config.toml
n_layer = 8
d_model = 128
n_head = 4
n_kv_head = 2
head_dim = 32
d_mlp = 768
vocab_size = 1330
activation = "squared_relu"
norm = "rmsnorm"
norm_place = "pre"
norm_eps = 1e-06
positions = "rope"
rope_base = 10000.0
rope_fraction = 1.0
qk_norm = true
attn_scale = 0.177
bias = "none"
tie_embeddings = false
parallel_block = false
extras = ["capped logits"]
init = "trunc"
init_std_qkv = 0.0442
init_std_o = 0.0111
init_std_up = 0.0442
init_std_down = 0.0111
optimizer = "soap_variant"
lr = 0.00583
beta1 = 0.95
beta2 = 0.99
weight_decay = 0.12
lr_head = 0.0101
warmup_steps = 44
schedule = "wsd"
decay_fraction = 1.0
decay_shape = "linear"
final_lr_fraction = 0.0
batch_tokens = 32768
seq_len = 1024
doc_mask = false
train_tokens = 112600000
steps = 3437
dataset = "wikipedia_en"
Each number is 128 + 24 x the weight over the matrix's rms, rounded and kept within 0 to 255. Layers, rows and columns count from 0.

# layer 5 attention query, 128x128, rms 0.15, rows 64-127, columns 0-31
[[132 111 131 132  98 157 122 121  99 165 115 144 151 144 186 147 137 137 163 120 143  79 131 126 106  99 159 129 125 133 134 129]
 [116 144 124 116 132 141 139 115 148 124 142 111 121 123 112 127 126 109 121 148 116 141 125 143 120 136 133 141 130 130 122 150]
 [129 148 152 110 122 118 117 124 134 102 146 107 135 131 144 133 121 137 107 168 123 144 145 143 127 124 142 143 115 126 130 143]
 [116 142 119 136 164  99  85 101 152 147 113 129 149  85 100 112 115 149  96 136 153 149 188 124 144 148  87 130 166 146 168 121]
 [149 107 201 152 113 131 146 116 105 127 143 139 126 116 141 140 107 133 141 111 125 121  97 132 138 117 113 137 125 100 117 154]
 [119 132 138 100 123 119 131 121 145 125 114  94  94 128  92  95 123 115 159 148 119  77 115 154 141  88 152 176 159 113 114 144]
 [115 131 152 154 125  91 127 103  90 138 153 105 122 130 136  99 131 144 118 165 139 121 117  93 111 151 121 156 138 141 156 110]
 [122 151  98 110 151 145 153 100 124 139 138 158 131 113 118 119 120 128 162 159 105 110 111 113 109 123 116 130 128 107 119 121]
 [105 128  86 160 109 143 146 175 113 114 151 116 137 132 112 157  87 105 144 154 136 123  97 158 122 127 122 106 134 102 126 159]
 [119 131 136 120 121 145 117 143 158  93 154 127 156 174 118 120 142 109 164 170 134 185 115 113 130  94 138 130 111 139  83 153]
 [125 139 139 124 123 113 152  86  99 148 109 140 108  85  95 173 129 146 130 136  92  98  95 124  90  91  94 122 150 101  77 118]
 [ 99 125 106 113 113 138 125 159  94 115 136 101  97 133 163 123 129  78 121  89 131 139 147  92 105 125 101 149 113 204 131 127]
 [103 146 147 103 120 108 142 160 153  77 147 145  78 107 121 144 149 129 116 175 145  75 110 154 182 109 136  66 186  93 160 162]
 [ 86 151 143  86 112  81 155 175 120 143 156 123  90  79 119 120 167 173 176 168 125 104 159 134 111 100 111 120 153  34  94  70]
 [127 137 104 135  89 127  89 111 151  93  93 133 144 127 120 147 136 114 156 168 137 118 116 133  58  78 124 130  53  99  92 126]
 [125 103  94  94  75 114 149 111 128 113 118 132  97 135  99 176 151 122  88 132 166  90 132  98 126 137 110  90 120 103  92 133]
 [134 145 110 121 136 132 136 133 144 124 128 122 128 104  94 132 136 119 125 120 134 150 120 150 118 129 126 154 122 131 125 150]
 [ 97 127 142 121 123 150 138 130 118 108 165 122 128 134 134 145 119 106 140 150 129 147 137 141 125 126 131 119 114 128 116 109]
 [131 114 140 110 121 104 122 156 143 132 138  87 121 140  73 107 163 122 104 145 133 106 158 168 126 121 104 108 133 116 111 165]
 [130 156 124 141 118  93 145 172 118 119 117 138 140 127 125 129 145 132  95  82 113  95 112 114 140 103  94  99 120 147 108 131]
 [135 132 145 120 155 118 140 163 116 151 115 113 129 138 102 123 185 117 108 128  93 116 132 152 104 141 127 142 150 111 132 143]
 [126 146 127 148 143 140 145 165 148  87 125 132  69 148 131 120  71 121 138 116 161 135 109 106 149 164 111 140 136 160 109 163]
 [121 118 115 116 138 154 166 100 142 126 130  90  65 120 129 120 120 151 120 131 129 142 148 131 120 120 172 141 139 120 131 119]
 [119 150  97 119 142 144 152 126 136 144 144 178 152 125 119 110  91  69 130 152 107 109 124 103 141 138 142 120  98 122 123 172]
 [122 130 154 163 126 146 190 132 122 118 143 106 122  81  81 106 117 129 114 146 107 124 150 119 141 125 175 157 154 110 123 116]
 [102 141 167 148 153 118 101 108  95 129 122  85 147 169 172 141 124 129  96 110 122 125 152 142 139 102 101 216 125 148 106 175]
 [138 144 157  70 138  92 126 117 158 101 114 137  94 122 113 117 161 162 161 147 128 142 141 135 145 123 188 128 132 110 105 133]
 [108  66 106 105 174  98 131  91 159 114 115 138  70 111  94 109 158 101 103 146  84 157 115 127 187 125 144 144 110 162 134  79]
 [124 129 144 115  96 156  94 105 104 130 104 116 118 136 128  85 166 185 160 110 131 118 123 150 170 131 150 133 141  90  75 140]
 [107 143 151 170 127 122 142 125  98 105 107 164 128 116  59 177 146 148 146 117  92 103 161 129 139  70 104 109 121  80 133 140]
 [ 96 122 147 106 125 118  83 141 115 107 125 126  93 155 114 176 125 128 192 128 152 124 117 134 135  77  91 138 113 117 100  94]
 [143 106 163 140 128 139 125 125 129  92 154 143 116 146 105 133 106 127 147 103 172 129 126 124 117  59 145 159 125 114 174  48]
 [109 141 111 114 120 172 136 153 140 189  59 148 151 137 147 126 125 118  82  74 147 129 109 158 141 145 150 148 136 131 113 188]
 [ 99 148 131 145 151 119 138 117 149 125 147 109 124 119  83 149 105 114 143 150 130 120 161 158 111 141 134 131 125 103 137 136]
 [ 96 120 146 133 126 123 141 125 127 109 114 123 116 138 109 126 105 142 141 140 106 116 140 139 113 112 149 140 144 132 132 134]
 [114 134  69 173 149 105 109 114 140 149 148 121 131 136 147 111 124 145  93  98 175 113 119 139 139 173 133  99 167 138 137 110]
 [145 154 145 118 104 132 115 141 101 127 128  97 103 106 162 131 141 140 131  91  99 125 111 113 137  96 100 147 114 117 144 136]
 [160 117 116 107 156 139 158 162 132 114 151 147 102 115 114 121 140 126 145 150 168 100 137 136 116 140 147 128 150 125 140 135]
 [115 149 120  94 159 112 133 119 108 120  92 136 123 113 131  88 123 144 139 112 130  80 133 105 123 117 161 123 136 123 118 133]
 [141 141 109  85 172 111 125 185 168 119 145  95  95 135  96 145 168 147 137  92 147 148 123 125 133 143 126 138  88 106 143 103]
 [115 144 108 125  94 128 127 182 142 159 128 120 122 141 131 157 149 136 111 130 161 119  98  95 142 131 147 133 147 143 130 108]
 [127 116  92 128 154 151 136 133 156 148 109  95 100 103 106 166 137  99 140 131 160 153 100 173 142 119 166 115 140 123 143 136]
 [137 133 166 160  84  90 107 103 131 121 140 115 134  94 124 136 157 144 140 119 119 116 126  94  99  83  87 115 158 160 115 157]
 [123 110 143 109 111 137  96 115 106 118  99 114 115 136 134 117 117 139 156 161 150 142  94 118 159 138 120 118 152 144 109 120]
 [154  98  85 167 145 106 137 143 128 139 134 116 112  89  58 121 133  93 133 112 154 142 148 167 127 159 142 154  99  97 129 168]
 [120 103  99 157 145 103  91 143 120 156 120 128 133 140 141  74 130 181  87 104 103 155 135  91  96 117  99 165  98 121 147 146]
 [ 90 134 128 121 129 145 135 115 142 130  99 146 116 114 129 111 113 109 132 102 110 110 137 170 112 147  69 146 110 137 116 145]
 [157 107 124 111 165 152 130 129 109 111 155 155 130 177 158 149 134 118 167 113 113  59 129  98 153 135 154 124 156 122 153 116]
 [108 129 119 141 141 125 144 117 138 108 155 122 137 124 111 127  99 113 116 126 128 137 151 141 117 131 149 114 131 118 122 141]
 [135 154 126 165 141 100  94 148 155 124 176 118 138 130 148 140 121 121 114 158 130 130 128 154 147 134 132 112 124 122 128 111]
 [112 152 120 115 118 134 111  82 139  86 161 156 138 114 109 129 125  88 127 135 131 159 146 143 114 107 129 138 122  79 137 177]
 [132 120 106 157 126 121 137 122 113 133 117 143 139 147 136 101 135 103 121 120 125 151 139 108 118 145 135  86 111 151 120 121]
 [118 157 136 137 135 128 136 135 137 145 158 129  91 111 119 132 130 142  95 152 147 115 126 137 134 134 132 155 131 114 134 133]
 [105 124 148 118 116 124 124  99 133  79  92 146 229 174 128 130  65 113 109 161 114 138 106 119 119 109 151 128 164 153 148 143]
 [ 87  95 111 145 152 100 125  98 161 122 137 142 129 136 118 153 118 119 108 148 135 123 145 168 132 123 164 129 145 109 122 146]
 [ 78 122 158 168  82 118 121 151  99 137 126  99 137 147 135  87  75 145 130 117 133 124 144 147 128 139  97 126 129 129 100  76]
 [130 139 103 130 139 114 142 117 132 118 130 139 125  96  78 167 135 127 133 177 157 127 153 136  81 115 129  96 135 100 150 148]
 [110 111 122 116 181 119 125 117 107 142 146  99 123 131 134 106 109 126 106 153 114 153 119 158 107 154 111 116 141 123 113 123]
 [167 137  93  53 148 134 145 138 167 106 104 144 146 124  72 168 128  74 152 144 133 108 110 166 126 138 132 121 100 117 124 149]
 [132 107 102 115 165 145 126 152 105  94 123 128 162 134 127 133 141 135 110 108 120 113  95 128 126 156 119 119 154 175 123 116]
 [139 149 104 139 118 139 150 108  88 112 110 145 127 159 156 134 115 130 150 100 147 107 139 133 111  72 124 144 154  87 158 115]
 [ 97 172 141 161  97 119 126 125 131  94 143 122  84 125  89 150 148 105 171 125 142 169 112 149 130 138  98 153 114 116 106 145]
 [138  92 186 156  85 176 141 184 132  97 150 164 119 112 186 142  79 143 137 138 114 137 108 107 166 119 101 173 123 145 146  85]
 [142 149 103  41 124 153 120 149 111  92 181 119 184 112  85 148 144 125  97 112  94 130 154 127 145 131 136 125 126 153 103 153]]
# layer 5 attention key, 64x128, rms 0.136, rows 32-63, columns 0-31
[[126 109 128 125 142 125 108 115 117 147 126 159 109 146 142 126  90 138 114 117 144 162 131 119 127 116 103 109 105 173 111 135]
 [145 116 169 117  98 107 117 156 149 115 144 138  92 126 110 128 156 139 139 122 123 120 129 148 143 131 141 112  99 135 130 132]
 [122 116 109 143 116 140 162 131 162 147  81 135 124 121 166 120 117 139 126 122 142 127 122 137  93 128 127  93 115 125 104 133]
 [115 126 185 151  86 162 117 118  85 131 136 111  99 164 114 139  89  91 176 118  88 119  84 128 129 131 122 119 150 116 116  99]
 [ 98 113 105 115 115 117 116 151 109 142 139 134 152 175 128 117 108  83 137 110 106 116 118 166 163  99 137 132 150 169 108  88]
 [113 107 145 136 135 132 153 125 161 141 105 113 110 119 128 132 135 121 142  93 106 135 119 168 130 128 142 135 124 118 139 108]
 [141 145 100 135 102 174 112 105 138 139 133 134 152  96 120 135 127  96 114 139 121 127  94 104  87 136  77 125 117 138 146 157]
 [ 89 146 132 115 129 154 146 109 109 123 125 133 137 161  98 133 133  98 164 132 151 131 118 140 139 165 158 123 129 143 144 132]
 [129 125 138 107 136 118 152 111 117  76  94 118 124 138 166 111 130 138 117 181 109 130 122 104 129 143 108  96 152 123 178 152]
 [117 169  97 118 116 125 109 128 174 113 107  79 140 141 126  99  95 162 141 153 144 143 149 155  96 149 127 133 115 106 169 131]
 [114 170 129 102 154 180 163 164 135 115 130 149 133 117 130 124 162 116 150 108 129 148 141 125 143 120 100 143 110  99 179 139]
 [129 126 150 105 140 104 166 149  98 127 138 134 130 128 131 101 142 118 128  81 102 120 103 105 115 131 164  85 102 147 133  95]
 [135  97 137  84 112 134 152 104 139 140  98  85 130 140  93 139 145  91 110 138 107 158 114 156 151  67 139 157 139  85 152 102]
 [144 120 171 129 152 133 144 132 133 137 103 163  89 136 115 143 123 146 140 125 102  64 119 184 116 121 188 117 147 139 176 112]
 [147 143 170 115 121 123 120 126 133 119 145  71 132 149 135 111 142 138 139 175 100 120 150 133 128 108 166 163  93 129 121 135]
 [111 144 139 139 128 129 138 104 113 157  95 101 156 119 141  98 148 101 150 103 151 155 106 108 151 131 149 106 109 120 146 117]
 [125 162 141 150  79  94 124 154 135 113 107 130 127 139 145 124 167 109 140 122 109 111 137 135 138 148 143 142 132 134 146 156]
 [124 135 125 127 142 133 134 122 138 105 139 118 127  99 101 120 143 106 157 163  83 138 124 151 156 132 122 143 148  94 140 117]
 [167 185 132 127 106  92 171 153 126 105 125  95 128 119 129 155 176  99 179 105 141 125 124 105 137 156 129  95 135 126 130 153]
 [173 138  91 108 180 168 112 125  95 131 151 100 152 138 134 131  98 138 124 115 186 164 139 116 127 147 122 138 132 128 128 128]
 [109 139 168 131  89  99 174  80 145 108 127 126 111 123 122 117 158 121 133 103 149 111 166 139 109 117 144 149 107 111 152 124]
 [134 117 167  96 119 151 116 124  83 130 144 166 119  97 157 126 147 149 132 111 147  92 106 109 126 134 121 126 123 117 141 127]
 [130 111 151 102 134  94 106 138 127 138  95 118 171 131 105 132 122  88 102 154 122 127 129 120 122 111 101 138  98 110 158 168]
 [162 109 142 130 130 138 116 133 116 147 148 143 156 130 115 147  95 136 128 113 156 120 118 131 120 117 166 101 128 149 141 159]
 [158 137 104 102  99 123 112 131 151 124 134 132 113 149 114  94 137  87 112 122 128  64 130 157 144  99 156 134 118 131 128 109]
 [ 93 111 111 120 136 180 125  78 136 118 127 140 147 160 172  67  97 108 149 100 105 105  86 135 158 108 123  95 136 134 131  98]
 [127 192 105 104 107 143 191 147 165  70 143 142 112  94 129 160  94 138 150 132 111 148 102 118 145 153 146 152  94 107 178 164]
 [127  87 135  82 114 117 123 112 150 156 138 115 119 107 158  94  78 123  99  97 147 115 161  83 126 115 139 133  92 133 134 112]
 [162 131 151 123 138 129 137 156 131 151 113 153  86 125 143 142 124 152 111 117  81 155 105  95 154 145 163 170 112 128 140 157]
 [138 113 166 122 105 141  94 159 153 120 162 133 150 166 151 127 141 148 107 130 136 145 128  93 124 137  85  77 135 173 116 130]
 [133 148 103 157 141  75 140 122 119  95 134 160 150 152 123  79 124  95 119 107 151 138  80 134 135 138 125 124 101 112 117 105]
 [103 122 145 160 113 123 152 156 157 134 134 118 102 127 126 103 182 123 139  99 135 153 149 111 186 180 110 118 134 130 156 119]]
# layer 5 attention value, 64x128, rms 0.204, rows 32-63, columns 0-31
[[136 117 128 137 124 109 123 142 161 120 113 129 116 127 139 143 128 112 109 121 130 152 115 119 102 113 148  93 143 120 109 125]
 [118 156 125 130 151 130 124 117  98 118 110 108 153 118 127 142 129 134 126 137 122 106 103 135  83  98 129 149 143 152 118 114]
 [ 94 123 101 148  83 125 151 144 122 163 144 122 132 126 177 125 146 132 112 136 171 110  97 142 115 128 143 110 136 139 113 138]
 [132 145 154 138 128 134 159 120 165 141 133 110 130 117  73 163  95 135 110 123  84 103 121 108  92 126 137 169  83  96 135  82]
 [149 159 171 126 150  98 148 124  81 142 127  66 176 147 131 174 116 119 125 110 102 122 133 100  94 102 109 106 142 124 135 175]
 [136 112 125 130 156  90 179 131 128 148 114 136  70 158 119 117 126 139 137 122 116  89 120 145 142 152 138 116  83 119 134 101]
 [168  93 108 156 137  99  77 110 146 120 140 110 114 132 132 131 128  97 128 159 151 101 146 124 100  93 157  97 133 148 118 142]
 [129 142 139 119 135 132 124 124 155 101 159  98 115 120 160  91 122 119  85 121 129 119 142 139 128 112 202 112 102 165 136 152]
 [155 104 151 166 125 145 121 113  96 107 138 129 119 124 133 128 148 159 125 131 142 166 116 137 156 113 161 141 134 135 102 166]
 [121 108 137 110 144 109 162  99 145 142 133 101 133 114 108 100  92 158 131 141 104  94 125 116 100 161 125  97 106 158 147 110]
 [156 139 122 124 158 139 116 128 132 100 146 106 118 138 151 143 134 127 101 159 110 131 148 133 114 141 139 133 119 138 138 132]
 [139 106 104 125 156  89 139 145 144 116 118 105 132 152 102 123  67 148  97 163 125 111 104 128 116 132 124 107 137 131 144 164]
 [129 130 106 141 139 126 147 144 144 145 114 164 102 141 109 137 122 143 120  88 138 151 146 132 150 124 135 129 135 129 134 126]
 [129  83 144 128 112 132 132  91 122 124 114 120 121 119 169 118 111 134 141 127  88 148 121 146 144 175 129 146 144 123 177 148]
 [ 83 137 144  96 104 130 120  95 114 125  91 123 166 134 131 136 114 101 115 119  86 141  87 106 131 105 140 136 155  71 139 138]
 [122 110 158 157 143 131 132 182 148 126 111 111 107 104 102 117 137 134 110  98 111 150 139  97  82 159 117 131 110 122 126 113]
 [163 136 127 141 162 122 147 150 109 117 148 113 154  95 144 111 126 133 103 148 134 134 157 129 119 153 145 135 129 121 126 130]
 [ 59 127 102 134 127 129 138 134 103 129 125 102 120 128 116 139 127 141 126 159 127 126 130 128 130 120 144 105 143 129 111 111]
 [122 122 105 126 118 109 100 137 158 143 113  99 142 153 113 152 121 138  76  99 100 123 124 130 112 148 118  79 123  99 148 145]
 [122 117 131 139 120 107 143 134 129 139 152 118 112 128 138 106  85 135 171 152 146 126 131 181 113 129 166 108 155  91 146 111]
 [146 123  87 121  97 116  92 158 122  93 150  97 149 140 155 125 136 148 106 193 126 123 139 170 158 130 127 113 168 144  86 141]
 [140 160 113 144 100 141 133  88 122 105 111  94 132 165 145 134 116 109 134 114 152 134 135 119 143 140  83 139 123 126  95 123]
 [121 148 109 115 175 155 129 104 106 127 131 135 102 166 132 133 118 124 134 149 110 127 103 113 144 134 136 134 100 146 123 163]
 [148 131 142 143 155 130 162 135 141 149 112 116 147 132  92 110 108  83 174 101 122 120 129 120 110 118 165 105 100 131 152 112]
 [149 163 148 147 114 115  84 117 168 112  91 160 151 139 135 141 106  92 116 103 136 127 124 123 138 159 107 131 115 118  89 133]
 [144 152 128 141 104 133 109 131 132 127 114 132 138 106 139 154 105 101 105 150 103 128 124 156 159 133 123 159 122  90 131 145]
 [131 140 126 117 115 127 126 141 110 116 105  87 177 135 141 157 133 161  76 118 120 121 120 138  91 167 125 126 131 126 143 156]
 [145 183 157 135 136 120 154 131 121 129 163 146 106 123 151 150  97  91 161  95 109 125 112  93 187 102 100 106 135  87 100 149]
 [145 130 132 171 101 112 151 117 145 120 143 141 108 108 138 145 142 118 119 144 100 137 112 125 121 130 143 103 103 156  92 126]
 [128 106 141 159 125 123 159 123 124 120 123 145 104 130 130 104 123 117 122 145 121 124 116 127 127 174 112 152 133 163 142 123]
 [118 100 123 116 147 119 109 112 131 127 145  90 114 146 163  98 129 129 157 169 111 130  90 157  80 133 141 127 127  82 112 113]
 [124 141 127 119 120 150 125 163 135 147 193 123 157 141 114  94 135 164 129 141  96  93  89 120 111 109 165  91  94 144 126  94]]
# layer 5 attention output (transposed), 128x128, rms 0.174, rows 64-127, columns 0-31
[[132 138 137 132 100 160 120 137 161  81 145 100 127 135 143 119 130 174 141 181 117 129 114  83 102 116 127 140 142 156 194 143]
 [127 175 149  99 134 104  93 150 157 132 159 131 140 164 125 121 112 132 123 133 111  89 155 126 167 147 142 127 128 111 141 122]
 [ 92 196 115 134 175 159 108 151 136 135 140 115 128 132 108 136 122 128 154 129 157 167 115 162 120 128 130 167 113 110 132 162]
 [139 107 182 160 119 208 141 103  81 106 184 119 120 151 127 118 122 151 176 112 146 147  93 141 105  95 182 151 138 166 126 136]
 [140 149 144  88 146 170 116 140  94 112 127 110 111 145 147 129 117 147 167 135 131  88 119 115 150 121 130 184 125 123 102 114]
 [130 140 155 172 138 117 118 100 101 145 165  90 163 143 138 103 133 140 126 140 132  98 109 126 132 118 137 120 134  96 117 198]
 [133 129 139 142 149 124 144  86 124 113 113 137 132 145 145 103 139 140 157  99  98 136  99 104 124  96 152 111 159 129 129 182]
 [139 126 128  95 123 151 108 132 164 108 126 139  96 123 135 144 106 112 131 114 146 126 124 143 152  85 179 136 125 180  62 139]
 [145 102 112 129 139 147 156 133 120 126 136 127 175 154 113 140 127 160 121 118  79 136 135 127 154 125 156 145 149 130 129 171]
 [104  89  75 114 140 150 142 117 120 112 140 138 129 116  93 139 167 130 154 121 118 134 141  84 133 137 149 120 144 133  94 113]
 [182  96 120 134 123 169  98 143 146 129 111 127 132  93 105  88 140 159 131 167 138 140 157 108 111 132 117 118  99 168 107 135]
 [120 125 170 127 152 160 144 102 133 127 109 141 133 122 116 101 133 166 130 117 139 107 123 129 176 142 145 139 167 105 150 120]
 [130 110 105 126 144 165 151 166  78  96 123 140 125 144 130 110 153 104 125 154  89 130 128 136  79 113 194 135 143 148 133 148]
 [145 147  69 122 132  84 105 130 112 125 115 106  97  96 164 162 142 141 175 131  78 178 145 141  87 134 114 123 134 145 112 125]
 [127 145  98 130 118 138 131 142 152  98 103 116 177 142 109  97 100 125 127 135 148 125 130 146 110  89 122 127 160 118  93 119]
 [110 148 153 122 125 119 143 121 138 116 143 136 156 169 144 136 112 130 127 144 133 174 124 131 153 104  98 110 158  95 113 109]
 [129 110  86 135 105 153 125 159 142 135 123 113 138  92 153 136  78  95 161 122 117 124 128 148 103 132 134  63 134 122 162 145]
 [152 130 109 106 152 116 149 121 115  86 118 123 127 159 128 161  96 156 130 160  95 150  97 128 103  99 130 121 127 149 137 119]
 [149 111 127 135 124 100 102 118 152 121 153 118 121 145 162 132 145 146 108 159  91 104 111 120 135 117  99 108  88 147 136 169]
 [ 98 137 103 132 123 111 138 108 158 141 144 142 120 158 161 123 137 123 147 148 158 109 120 152 144  95 108  93 192 122 113 113]
 [108 134 144 134 121  83 162 110  63 132  84 113 160 173 132 111 142 106 102 180 157 124 124  89 189 112  90 128 127 137  93 105]
 [113 106 159 121 109  98 115  91 128 131 115 131 124 122 118 102  81 135 181 126 150 131 111 113 153 151 119 158 135 123 120 122]
 [145 103 101 143 123 117 185 120 111 141 119 119 133 149 126 104 147 133 115 119 116  80 138 125 117 153 162 129 100 119  85 129]
 [138 110 116 150 145 146 101 113  99 132 133 122 135 160 159 119 136 125 120 128 142 151 147 104 115 121 136 144 136 105 108 163]
 [148 180 171 142 125  94 143 114 143  98 171 122 114 149 124 125 122 114 111 125 133 142 128 102 177 168 111 121 131 157 149  84]
 [117 110 110 114 126 127 155 147 138 155 125 170 176 127 150 123 116  85 181 126 125 149 127 134 153 169 130 132 133 165 156 124]
 [105  88 152 127 109 111 118 150 124 142 114 104 165 125  99 132  93  71 117 160 148 128 152 132 132  85 137 111 190 128 122 114]
 [117 156 173 152  99 130 140 157 138  96 121 142 101  88 124 119 136 127 109 146 143 123 128 114 147 162 143 125 142 113 107 120]
 [118 102 107 151  89 127 141 140 122  81  79 130 120 122 128 156 101 135 136 119 109 178 120 111 109 126 123 152 125 134 144  92]
 [136 147 127 126 156 118 112 142 139 107 124 125 131 145 136 112 154 137 140 136  90 110 120 118 156  75 119 121 171 128 142 111]
 [116 188 131 126 111 137 143 119 161  91 135 142 148  94 135 125  80 114 138 103 124 161  97 155 100 136 106 101 128 157 103 164]
 [ 83 137 132 147 135 148 170 160 101 134 121 141 104 109  71 169 120 155 171 122 135 130  97 145 144 107 133 121 118  96 115 146]
 [146 120  78 137 157 102 110  82 118 160 152 111 115 136 130 122 104 108 148 139 133 147  95 112 138 110 159 134 116 163 115 148]
 [109 140 133 131 140 116 111 147 100 157  83 149 128 140  80 122 107 140 149 116 141 110 113 130 195 123 174 122 162 159 145  86]
 [124  88  98 119 126 153 137 168 119 125 103 130 159  76 104 118 117 139 139 136 130 127 129 134 137  98 115 105 144 109 127 127]
 [143 199 167  91 125 183 125 130 140 134 130 117 117 135  96 148 148 112 123 135  96 112 191 146 136 137 121 163  98 155 155 106]
 [135 158 102 145 112 136 134 128 108 153 146 161 166 136 163 125  94 130 112 128 141 160 141 102 110 128 134 135 119 160 108 115]
 [107 110  94 148 185 131 111 102 159 136 160 133 140 137 120 116 150  97 121  86 129 132 139 177 120 193 118 110 125 154  88 119]
 [149  67 108 109 120 151 151 158 114 145 136 136 152 118 111 134 111 119 122 186  93 124 129 110  97  79 153 103 131  89  80 124]
 [141 119 148 134 116 153 110 135 117 112 128 118 131 142 167 100 117 113 121 137 151  98  89 127 142 123 163 127 139  98 125 168]
 [175 132 151 133  85 104 141 110 119  78 152 100  85 123  82  85  87 127 156 125 143 163 106 151  93 153 131 138 123 142 153 149]
 [103 155 104 142 140 112 165 111 130 100 133 102 154 126 111 156 159 152  97 135 152 116 119 143 125 104 117 136 141 168 130 136]
 [147 142  86 144 127 103 111 129 122 117 132 119 132 142 148 133 113 109 128 112 119 164 156 143 135 144 149 128 104 121 114 125]
 [112  88 125 157 143  63 159  92 122 118 105 134 137 143 138 160  75 144 123 146 143 174 117 104 108 108  68  99 147 107 115 161]
 [132 110 134 134  91 143 121 129 149 126 151 108  99 127 142 122 153 155 138 134 135 125 146 128 137 136 129 127 117 168 153 111]
 [175 127 149 112  67 125 125 165 123 107 104 143 101 146 171 141 117 136 144 151 151 148 124 116 138 141 116 105 164 149 133  98]
 [ 88 124 132 152 102  94 125 123 135 113 131  83 154 114  83 119 127 112 144 140 126 129 172 129  94 150 103  96 135 158 146 140]
 [137 111 149 113 165 162 129 189 123 150 148 132 126  98 121 136 138 133 106 105 114 172 148 143 127 147 115 131 106 151 115 120]
 [150 112 134 118 165 134 163 137  84 135 109 109 134 147 154 151 122 169 144 126 132 157 147 110 175 132 142 140 141  85 102  88]
 [114 154 153 103 116 100 112 143 143 148  89 156 113 134 132 146 128 117 136 134 165 112 131 139 137  94 128 137 165 103 152 138]
 [114 151 144 176  98 138 149 103 104 128 119  99 169 115 115 139  70 117  90 114 120 143 193 133  98 127 104 130 116 139  99 153]
 [143 115 136 154 147 113  82 110 139 104 122 101 135 141 146 134 106 140 126 124 126 134 141 136  83 111 154 144 137 125 125 133]
 [167 128  90 136 124 128 102 146 134 111 171 113 136 129 132 157 129 129 161 164 123 164 126 166 155 152 128 135 143 115 157 156]
 [128 140  97 133 130 159 154 152 117 120 111 148 104 127 140 122 117 143 113 147 140 114 162 143 133 106 143 134 135 146 149 116]
 [164 129 148 120 132 144 126 106  81 129 117 123 126 122  88 147 115 105  83 167 136 130 141 103 173 151 161 129  83 190 148 112]
 [125 143 180 143  99 127 129 138 132 151 166 126 121 155 139 140 148 146 150 143 153 101 108 127 116 126 144 107 115 146 114 135]
 [112 107  90 156 125 137 116 102 132 136 167 150 112 106 108 152 115 102 127 140 119 151 150  96 143 151 103 140  73 106 145 136]
 [124 136 154 161 100 134  88 147 166 115 146 120 120 108 108 149 109 126 130 134 100 112 153 132 110 118 118 122 114  93 119 150]
 [149 110  96  88 128 127 143 158 117 119 146 133 104 155 112 191 105 187 136 112 155 153 137 100 124 108 168 124 106 121 130 111]
 [139 166 189 136  89 108 144 183 122 117 154  87 137  94 116 138 124 113  99 187 139 138 162 104 107 167  96 130 116 109  92 106]
 [118 140  83 146 168 154 117 112 113 147 128 134 110 132 107 115 121 133 143 107 120 165  91 135 111 130 126 116 126 150 102 143]
 [108 105  94 130 122 142 143 128 154 114 104 127 114 130  97 155 143 146 114  92 140 115 104 114 117 153 133 101 138 164 169  88]
 [113 128 142 136 146 193  94 123  87 139 129 121 111 172 135 146 138 173 148 110 126 169 136 193 157 152 107 109 116 124 106 167]
 [ 95 152 153 153 110 151 109  91 157 114 138 110 155 160 107 116 120 118 125 141 133 161 139 113 142 145 119 173 127 175 130 147]]
# layer 5 MLP up, 768x128, rms 0.141, rows 0-3, columns 0-31
[[115 134 124 156 136  84  78 109 123 101 105 133  95 107 154 103  97 118 132 104 121 101 140 103 119 154 110 106 141  92 134 118]
 [135 126 141 128 142 113  99 128 107 167 145 104 166 139  99 171  87 101 107 105 136 125 159 171 135 128 155 127 140 152 128 155]
 [167 126 187 156  59 151  85 129  75 107 112 148 131 154 153  64  99 102 149  93 137 132 133 126 113  83 117 127  90 100 160 156]
 [126 126 167 110 138 141 103 102 122 134  94 122  93 105 153 147 135 154 100 152 119 150 156 118 113 140 168 142 130 129  94 134]]
# layer 5 MLP down (transposed), 768x128, rms 0.137, rows 0-3, columns 0-31
[[147 123 121 160 139 146  98  50 130 115 131 120 147 131 134 159 107 127 132  89 166 182 157 150 130 130 150 105  93 143 101 185]
 [136 113 108 106 110  91 140 143 143 161 148 137  74 123 120 140 108 136  87  99  79 112 103  87 157 135 110 115 149 131 101 147]
 [134 124 111 122 183 133 113 177 124 129 136 107 134 136 131 147 102 124 108 152  80 142 167 146  95  89 131 143  95  97 141 120]
 [134 133 123 115 149 119 131 111 101 130 116 133 147 158 136  81 121 145  89 124 179 102 123 157 110 130 141 154 129 150 128 122]]